From a checkpoint of a small transformer trained on Wikipedia.
Size: 2 heads of 32 (1 for keys and values), MLP 256 GELU, vocabulary 25628, 4.02M parameters.
Architecture: LayerNorm before each block, rotary positions, untied embeddings.
Training: a variant of SOAP for these matrices, 155M tokens.
Each number is 500 + 50 x the weight over its row's rms, rounded and kept within 0 to 999. Layers, rows and columns count from 0. Numbers have three digits each. The size before them is the row's rms in percent of the matrix's.

# layer 6 MLP up, 256x64, rms 0.101, rows 4-53, columns 0-63
093:453503526481479573483585467443520617566496466519448520524417523498566583494449405523502462483529441531370516512544458493497427482606457498512503541583496476401489448422575471518537503512526535
098:464455514438528602552484486466540662557484482524414487512467477572578557478436467569541536552487605480507527479405550552525518550551438474437527473408514450505550505576524518508522493501500471
105:550479523411452414516430567440578377549530431490487538491479462532492426580488515587534609526477470542438508536470522536484436549442479483440460523462552509536592450566516505504539461476499574
112:544524542478448541431451522477487571474528520484491535526507523533592555483553642451454471478543500563511485458465538479359453450529540537486513556477562485579524603507583525398411506493506482
100:449521600501453437484547520470548443504478542521530578464334518478455456525541502465514496497458487551415629455419508447517468423497448560491428505565493546509516505479566466443460458474449445
103:503541493531528464526449430463521486442559567450527410474496511522501432581468401500471567551514486588472470486447452514457449544487669472423546487532550566511505503481515502551437480473387446
098:462429462520534426496464497541413526435456498481528545515562499443568567495528587428474366535541480459555509546459516391470497493502514498466531441565528559484596569527581483445455430522511436
099:447466529533489521521533360524503563455495517517524532531426530497576526445526611493408591513462535479419580504549528490499433504554572490525573438481499499530560568540509393580546495543499459
096:573501503515526536536515473398553509605513495551497453527526544527457392380516438504533521484413492450395463426467481533484449462559496543448489480538544507443532435533461587528601475446447516
097:525425536485450573537477530479614426549459518447469502518494526512556507487515567482397620485549560531396497494610427436483536502517434477469486447456439469548444498507489510590556577493480500
093:535493501432397480587500537430474511599448476468432443588499603497479487494504452493448540445486512416502463507521466616549536531541469522420505442431446485566481526571410466455505512514504578
114:493542407486510528443484485486569560475448554442503537474467515499439501538480498514431605455442512519526491467542551555599537504469590522352513528516417483486445471507515438588529391439501443
103:488476490552514595567512505534454502585477489469432512612631444493519492512454421460571460618486549504440469521389564491470491581474464479489457467457576462448479457563513471556515525510478538
099:492459530547561442496482530500520421568483464491504440485471456477499527458448444520450481579414549538445583491415517502552486526491543504469440385473566503498546473529531554372436633508488424
083:459387488498512424464508476503572485568403487481522493436515461513459410553494480563427528436495476394527574546528530549589537466530493500426539473449554424455521548463540490517588499422442562
080:507547542392491502509486526503486523484492470516489493533448423579508419509503428467501543504570449503599453509555546493447493369474515513491512601608536564565500475492433458612544510508397519
102:497481375545506517520484494479440505630394453503544432490544483474510491523437528472474538561505493545537568438531479548553537557479481452461472483587621511548536481443478428597502480523600519
112:517511496536505484511435519492538461413549436637441453495502583462475414531491527521500574511474472477487485456478554524537458568565530454527460486445479366550569592547584527482479551546504405
120:438487403444481524544459470436523435507416464562629428481469566526441499477478441453476499490474571496521538490521497539449510586568506543562524513614495529557508494495514527499535458543502654
074:519449507568518470414473482580561451423507530499522521430451503608504587505462535478425460383531546401502455498552441371446479465482534513494460545462449532494466457477461473561481540548444539
083:454457544505349482517576518579446503424538525513437453478499434511612623473543504498447408451521534452467527562486557438501535551504522539478464444543489491467524496551466498507430559543444561
095:604508519428423498545494508519557646457546527502520448602509496475492411493456508471504465442545453499513579501521433424509467431474498554471533490560493475482528538599511439419518441510544400
093:460483542555355518542455584527501450548481469523617405482524562544482547448530479392474494525530527480547447545397492453441546572537448542456468504576558479530505490497439574450487503524494508
104:568502514582498465503606508530488482501491520500497540442456368398541450624467515563483583420483466530477483430546473518456505497557514502446473557461522563405504535469516509469508615437542491
096:535423498430515513517475443493469370433526472463510472490436579469485567514530516461488493538492539594402541399451511511441444502442538506498554527455581584567565596502493458461515583542528477
095:475435570495503523525475509490450478474541444460449596449502529497498488512529479430523433498582430625554608522408518455466504598477488438458461550546487536495568524537497434549525457458458618
095:510572504488509504407476536580508500490440503494593555475530481465530506451467546438553438496407571467445395464509571531419453501577462427505547407479447565460494589469456451506510579492438532
083:414507525475455484524441434507540551475507513514479461506499492565521574472442493510532535505488530508404529496511469586587581573600471541556500547527517534455446457574383423464457544562627517
113:508608474537523456477598429468477568475449475512445500598464474522483427523458544557588554579407540591470492463547537539458478590529452474504546499455574497516574502559525489474467507512598458
105:384452435421514487476502491415473459510531533498580469521527518476580472445456541520516451528516481575454466592557497505452491530550598483523495461507553465560604465404492521496542421533504373
115:578473563516486486379462497508503445452433529428558483490512523456527534490525621528447528450478442442558507558500509453398446431528409518465570505549480550583468549443485538464413571528530510
106:443571607509435604418560469439410571528540570501486528525458485600456525452472506510495495431503482541532539471455565517565532593418466501517533520530552493498533431524479496500493533567411423
110:532483479474460456597521560457580492526542461511548443515445586464539415509537456461425499607464514463454476558505495458566404553465500574594520368569474577551522502488542489515482524477531479
094:504547584512503553421547520527517477492526437424457490469462437655454476415521518385514422479500448476471598497508542558470422531495474428545498517517526546443564465411542491480469513496428467
082:419466543509569510527564519510404406444487428596501505516510416542572496433461463483498436471481490423530478462495533403509490511538555619511506500602452486388444493526565544487463462505499506
108:428465456489522475537526502486386530510567527486496632528439615439557551470504383477488543454491440534453527502469515556518516478511552570497431506536502515534425568536465432525407487404512506
095:486459512423518543513388470517569504490390483536526449465541504412566615529439493533457440535461494455504461525489489521511461499483484461446476525418506453461427581435574477509394620516484483
120:545423531485583517492502474549596580523536495392467437540424463466492484468506550522558470467475476477412539533432454392528506465449524576569526403585532486512515501444483441510458552535406498
107:440542576480567564555424541468474466562458462533462455502505553495436502369555607474460515541445525496505511558558377506441569575580484478450539492496525447545471479442508478483462430509495559
106:531502514542433470499503539504584580379518543468576579497435475386520504557495440463479476428510538490450519521455511531554512574428504382453442540521474450555490466574553466544483537430573499
097:384576524494524503538476547504465565475541521517370423577461546476554475544502414555459541507490453459596460433426528524526455562492449502509547467540494481553559450578542454420551491429487471
090:498523476537466417487491518475454510544425532569534458484461568560514442499557558533530500472474538588427517564440493604505521548440540524594517432465565445572547581485591538402562555471480522
043:511552476520572524593465483459450519463598525526508470505413516581489481586501560473534465538612444537552462494536542502518485512485490409518453484399528480499431469522465511491495440668448552
093:473501454521551513581596483542422554471461516502572371500540555495477458555411430462564485550489553505488511443556556547508478489442466522458462514548552482404516492427382527511442521558474431
098:535548476529431452427464533456526511526400564467490466486465472500532518526502584429432506619442574478478481493575520474518519553574453538473426447451472441512493523649484504473406483499418481
093:459562486443570464564508412430530520555547476506510403530489540485399435549515545474584600541482544523369504468556573471534548492583489469558507552481519489485494436568485439460537480435510523
103:424468568459493592530531526542545555550553649396475473589452461541458510482456453449497467494504519495580454545497497474407493493487538503514541526512486463487518614491431580483495524552590553
094:530528490478594455568484459475467502482542364547411520536406450424535484549513522479578483527464544543520460493473539570452534452544443462496599491495535520432567470581551482395522497499545423
105:508570442558532586515480427446508513490473533538530492477557458514512511501454466480571538394436583447457487410524485543580542546616460511466436556598480508555501543581523443590552499450514514
094:453509494437540556499545478449452562499479544492615527477511525523521478462588483545469414498411422619539466459484470516399563551479463497438526489506478465459543540503505527380483562389557492
# layer 6 MLP down (transposed), 256x64, rms 0.1, rows 4-53, columns 0-63
090:544502565560547472539453503618526460514510541474510517477518541615475498532470457518469551489488469451470479454468446497487647549499581499497416521537560510533378513537389571525531516458526419
088:588540456465465554507563545480580597561521482518438466584446526526526575508427476531546581530428514468546438480439504574462518534525495515335519514433465458503495489535480482516546497506499609
105:524471496580518552453604501501468563462506389519611560427534541506513485498515504460539534473561501479418520423585475516500490547439446521577488529498399501546465512444558555464499538423609457
109:553519573475516543550454452480539558465496534502480569403596529407435417539476466534456499485471477534467569415499518437499546501527563423538568477509500399419413515485483507554488532507538385
093:503427531480502475539488456484555453560528415666585501517501528415583489431566470470541519417522450434498539453460475431524484457493552490497479489504508522465438548514582452575442553493468412
121:488493615543478522490530490429473491502450486584555487494553547531479524512436550458492524489564475383540598385530420479504438528529532579486449506412467481588504463502500503593565532428481559
101:477538425464520506554403523448483496582549433484518432463473489512522521544477420507554453620492549491527449538570444579520505416528499531537413521474527486456429483486435434465586565601445487
102:522538439530534477595532494487473618602496534522495465476470529496503454596436451443578483380517487476487601480503446529536528462481527465490404461531566500475457383585469549484519505492488567
094:588583553557426522476442479356538508542513504544539548534505464537520531475492491390526536550435498463548495552468571550478454598608509442553464448450438544563482423456468495478517496527497522
087:459451465548463476430554487491443563541489493553497415451569432458419476615518551492475431557485446456536403509446619538556512479445474527487528452537544522490531566470485505489537453600416477
085:528519426542541602410493507534494464402447514509528466421444468483473540473525566534429523566547514544437537576432481409376467452447458444555403533505446541508452504555501443489494526476492467
104:515454449459518503489402422534561458445556529512536543421510553467469459511395459491515533428535487492532597511548534504545419466372499550469445496536431511544492366431525546512523446474537473
095:545482462525522475376516522445524440476527573498495540495456520483481527514500560486451586486469586567409430497517499543455489593470510439573414454486475461465464536588446517574491552443607421
118:499510489534491444511506510407501468472502397459542517489546468502588574404428518468427539478419451549544438480495526559468486495435507493462503415587472494522596432657543481468488487494461554
077:397482469389435581449573560534549517522447438507502493469508507496492470450563465543478470456490546556478464494575477410484501488529489431559477606452437469531465446420524404534493488496618472
079:405468421535587459553632575545408481543519435484439426560488552494457445476506536463471480526453447569458449534532459469434560582514557525535541483513497524483512523502553481403469445521432500
130:482585411490483453497522532436475432442420412532508485552540598573526588441523557467458475490539544530480508445430520603396500543455445477525523511464561475418574457478469551523472501528539445
104:395540534518570506599461546496471533495517405575462466514565555462495520438436553496573464429445491421549512477490488549550396488531512571561484482509490366545551560471493450483511551514445462
114:564547492611407535476540449426545469513574576487554489582495510497539561482487426581514532438455605440486456488493543547416426497553429506461527444473457493425444493572553514474456527507521460
085:536607507470515514528556534497480539533505539529559536511564523523496505588504527551555531586511559528506589535479567603569562565558533466540483520622525506623531514495596475520552553518563468
078:534598513513553493488397520559514525542420529514630488466581519455506476606453524542493558567548484412526449565461549543434423422557501499502455575472500451515412443480517527482542526499517499
083:370485517457540543500506477465454434590538505502484592436446542470484451528494556434418558461547533496555490487440491459588493544555594515567454484476459449513504474542472473581549474444376517
113:606554463452575533400527524479518508496520565467479539454399572445561552465486545454492520542540475575486504561438524464461576445496596634497467424529460552492560548492475509522447530482553497
105:417479556515488406501552449495562540494494410556461372521470489439477468595569425545564599475535456446529533567496518512497421528457574485510477621527475490493451513522503504513538573476545530
083:557581472470443517446476419592569491494529460531519502424533477456439521463468542517550518455557466425557465550463469577554570416534503572426444461500494464532503479437431453566470613548555538
102:475542494540486473434506498551427496507551476418476481616437471632467523559560535498500462509474517549409486476475554514449471446486442513598511573428496498575568543431495617540545490454535486
105:445539447521551531447479507608567465496505536543531466414519561516642620426528471548528533435475473536523571447424505510528584464553487580548509542531442516530474523583520487456468481525556505
074:522501471580556513576540606526571472507592545510563510521541518549433545569537571572575572618561516466509533466493585490421487496524498517444507494538504418513452568526548508517539542449446560
135:500471468494503430409491509448421518562443530554528551501395454473526598463539492611552541521538554430475461535437459489543566500441466508420574569491455422536507512496554560480457553496585450
086:607476497488584541411570547496598505456465472466415487471476468507494545563473485554446475454475446534479554490493508533420589472418461478443498579461413553420475500587478438536433521446466478
113:440534495460525509629483517503492517492560500530542468569537537529465547553525491415474454540590545516506594392500492544617490527480485380502480494511630438526449536466464494460509506469414517
083:591499435549525542491514514502505455521528578469527440476459425508523551457493445532478553537501488518475601477401489572450566480448474461516565548599439483484494421622414441418566529476506464
110:502555545602507518384500516515451543581432484518500439471537450479471510508510529506491537489512549492502448466447538491450472438527464529406422517439431540417590461622518501491646488546514518
090:659495508527407550491487473524498424448526467459559421439444525500503482464452532526509492461483480549466500476506506495605507387504461420533577443546541513507517507496500378540611520444506470
079:500409446564538537551507497478504533467586474498494513522518552517419584520519603440545459541500435472507444442554455588456439498534467558442461444531596439555531466430496497443534579449440421
086:451495470520516501464636524519492565508480556518552506444558417533445526447530552556441541500526474471594507526472441528410567512490559400636516440488461583452471504556488519434450473546535501
106:610483496516468575464481548425497432602511569511606506510484455577585560433563533560532521462437511528469412513485478531405500555520515431485451550504410436493503527500476407490497512484487435
092:522554505477555452533521501540557493450504534631482551549517412464532427502466425440559550524510427575583460570531607538479458486433594451488539520509463507534467479562522566482565521434440463
112:510531463529466590548522485550635559474468549618468539494477426398518466470467472539519502520515551423470552504554480451520414518500469483477495559481445454597549506537528401476564565459573503
116:433472436480477411475479481545482567464458409485485507473620523506445514529502544550467513474500460430476452533460491524418495549455491472373451506549478537557373539505506590510458395452439479
089:473580510563533452569584476620521428499375516542487563498523577534424480463481541524518505548570480467444478609621489441507517488496457586512470491553474506521412444507477493493525522451532513
080:548459574504587590502476511495642533519574498506496572457545434502475477524462361503466540535520517471537530515532513478444503466592509484446472533409436501479445552500383506524528454428513549
039:515448533442508540406463500492520503510483574489487488515485451411446492525574403558469491442467565450396595495506516450477506539547443449504497522607378500517579457549576456528471544418484480
120:512480451481478485484515442523541517499428498444458482486456512556577545433469492525523470561570509567483523397521527475591565571427494602511591512575545527489457570567420502492400469476555596
110:601503482527514540467468490477515517470462508415448538550429587520504545487465562480509517527400388584593485517503468438491493544512516513393480527534612387454536522471469521602472513553483496
080:526497582532521483479439559442547531550530485550569549352536481493492484581547479508467542518502471517506519453509428514449605485457491510588445540485389483493527536465451452433436590394471485
108:466503523468528464458478533507453375528534386568524463510514495654568535527530520546484474473523463490542593488545504449520479528527504548568423543456485511471458561524522512540598573578485400
088:520529475478503491531488492494530661473443500503539446571534574531455574469469468475479539575498568512503467570399486507480458561444530516502417520475473477566381447480602508564538483571559552
116:569500390605525567565529570526501511510607480433558481532514437478500416548511463526480494462484543479523513493542486561526417493509375546408510400517552515554470448518474525556523547574523529
123:464466537512483540502465496473498376391478535458491495447489487526490561485480497452483424551489450470458419427415602409522483503520484552481540514488493579477516438540457518576626383473527531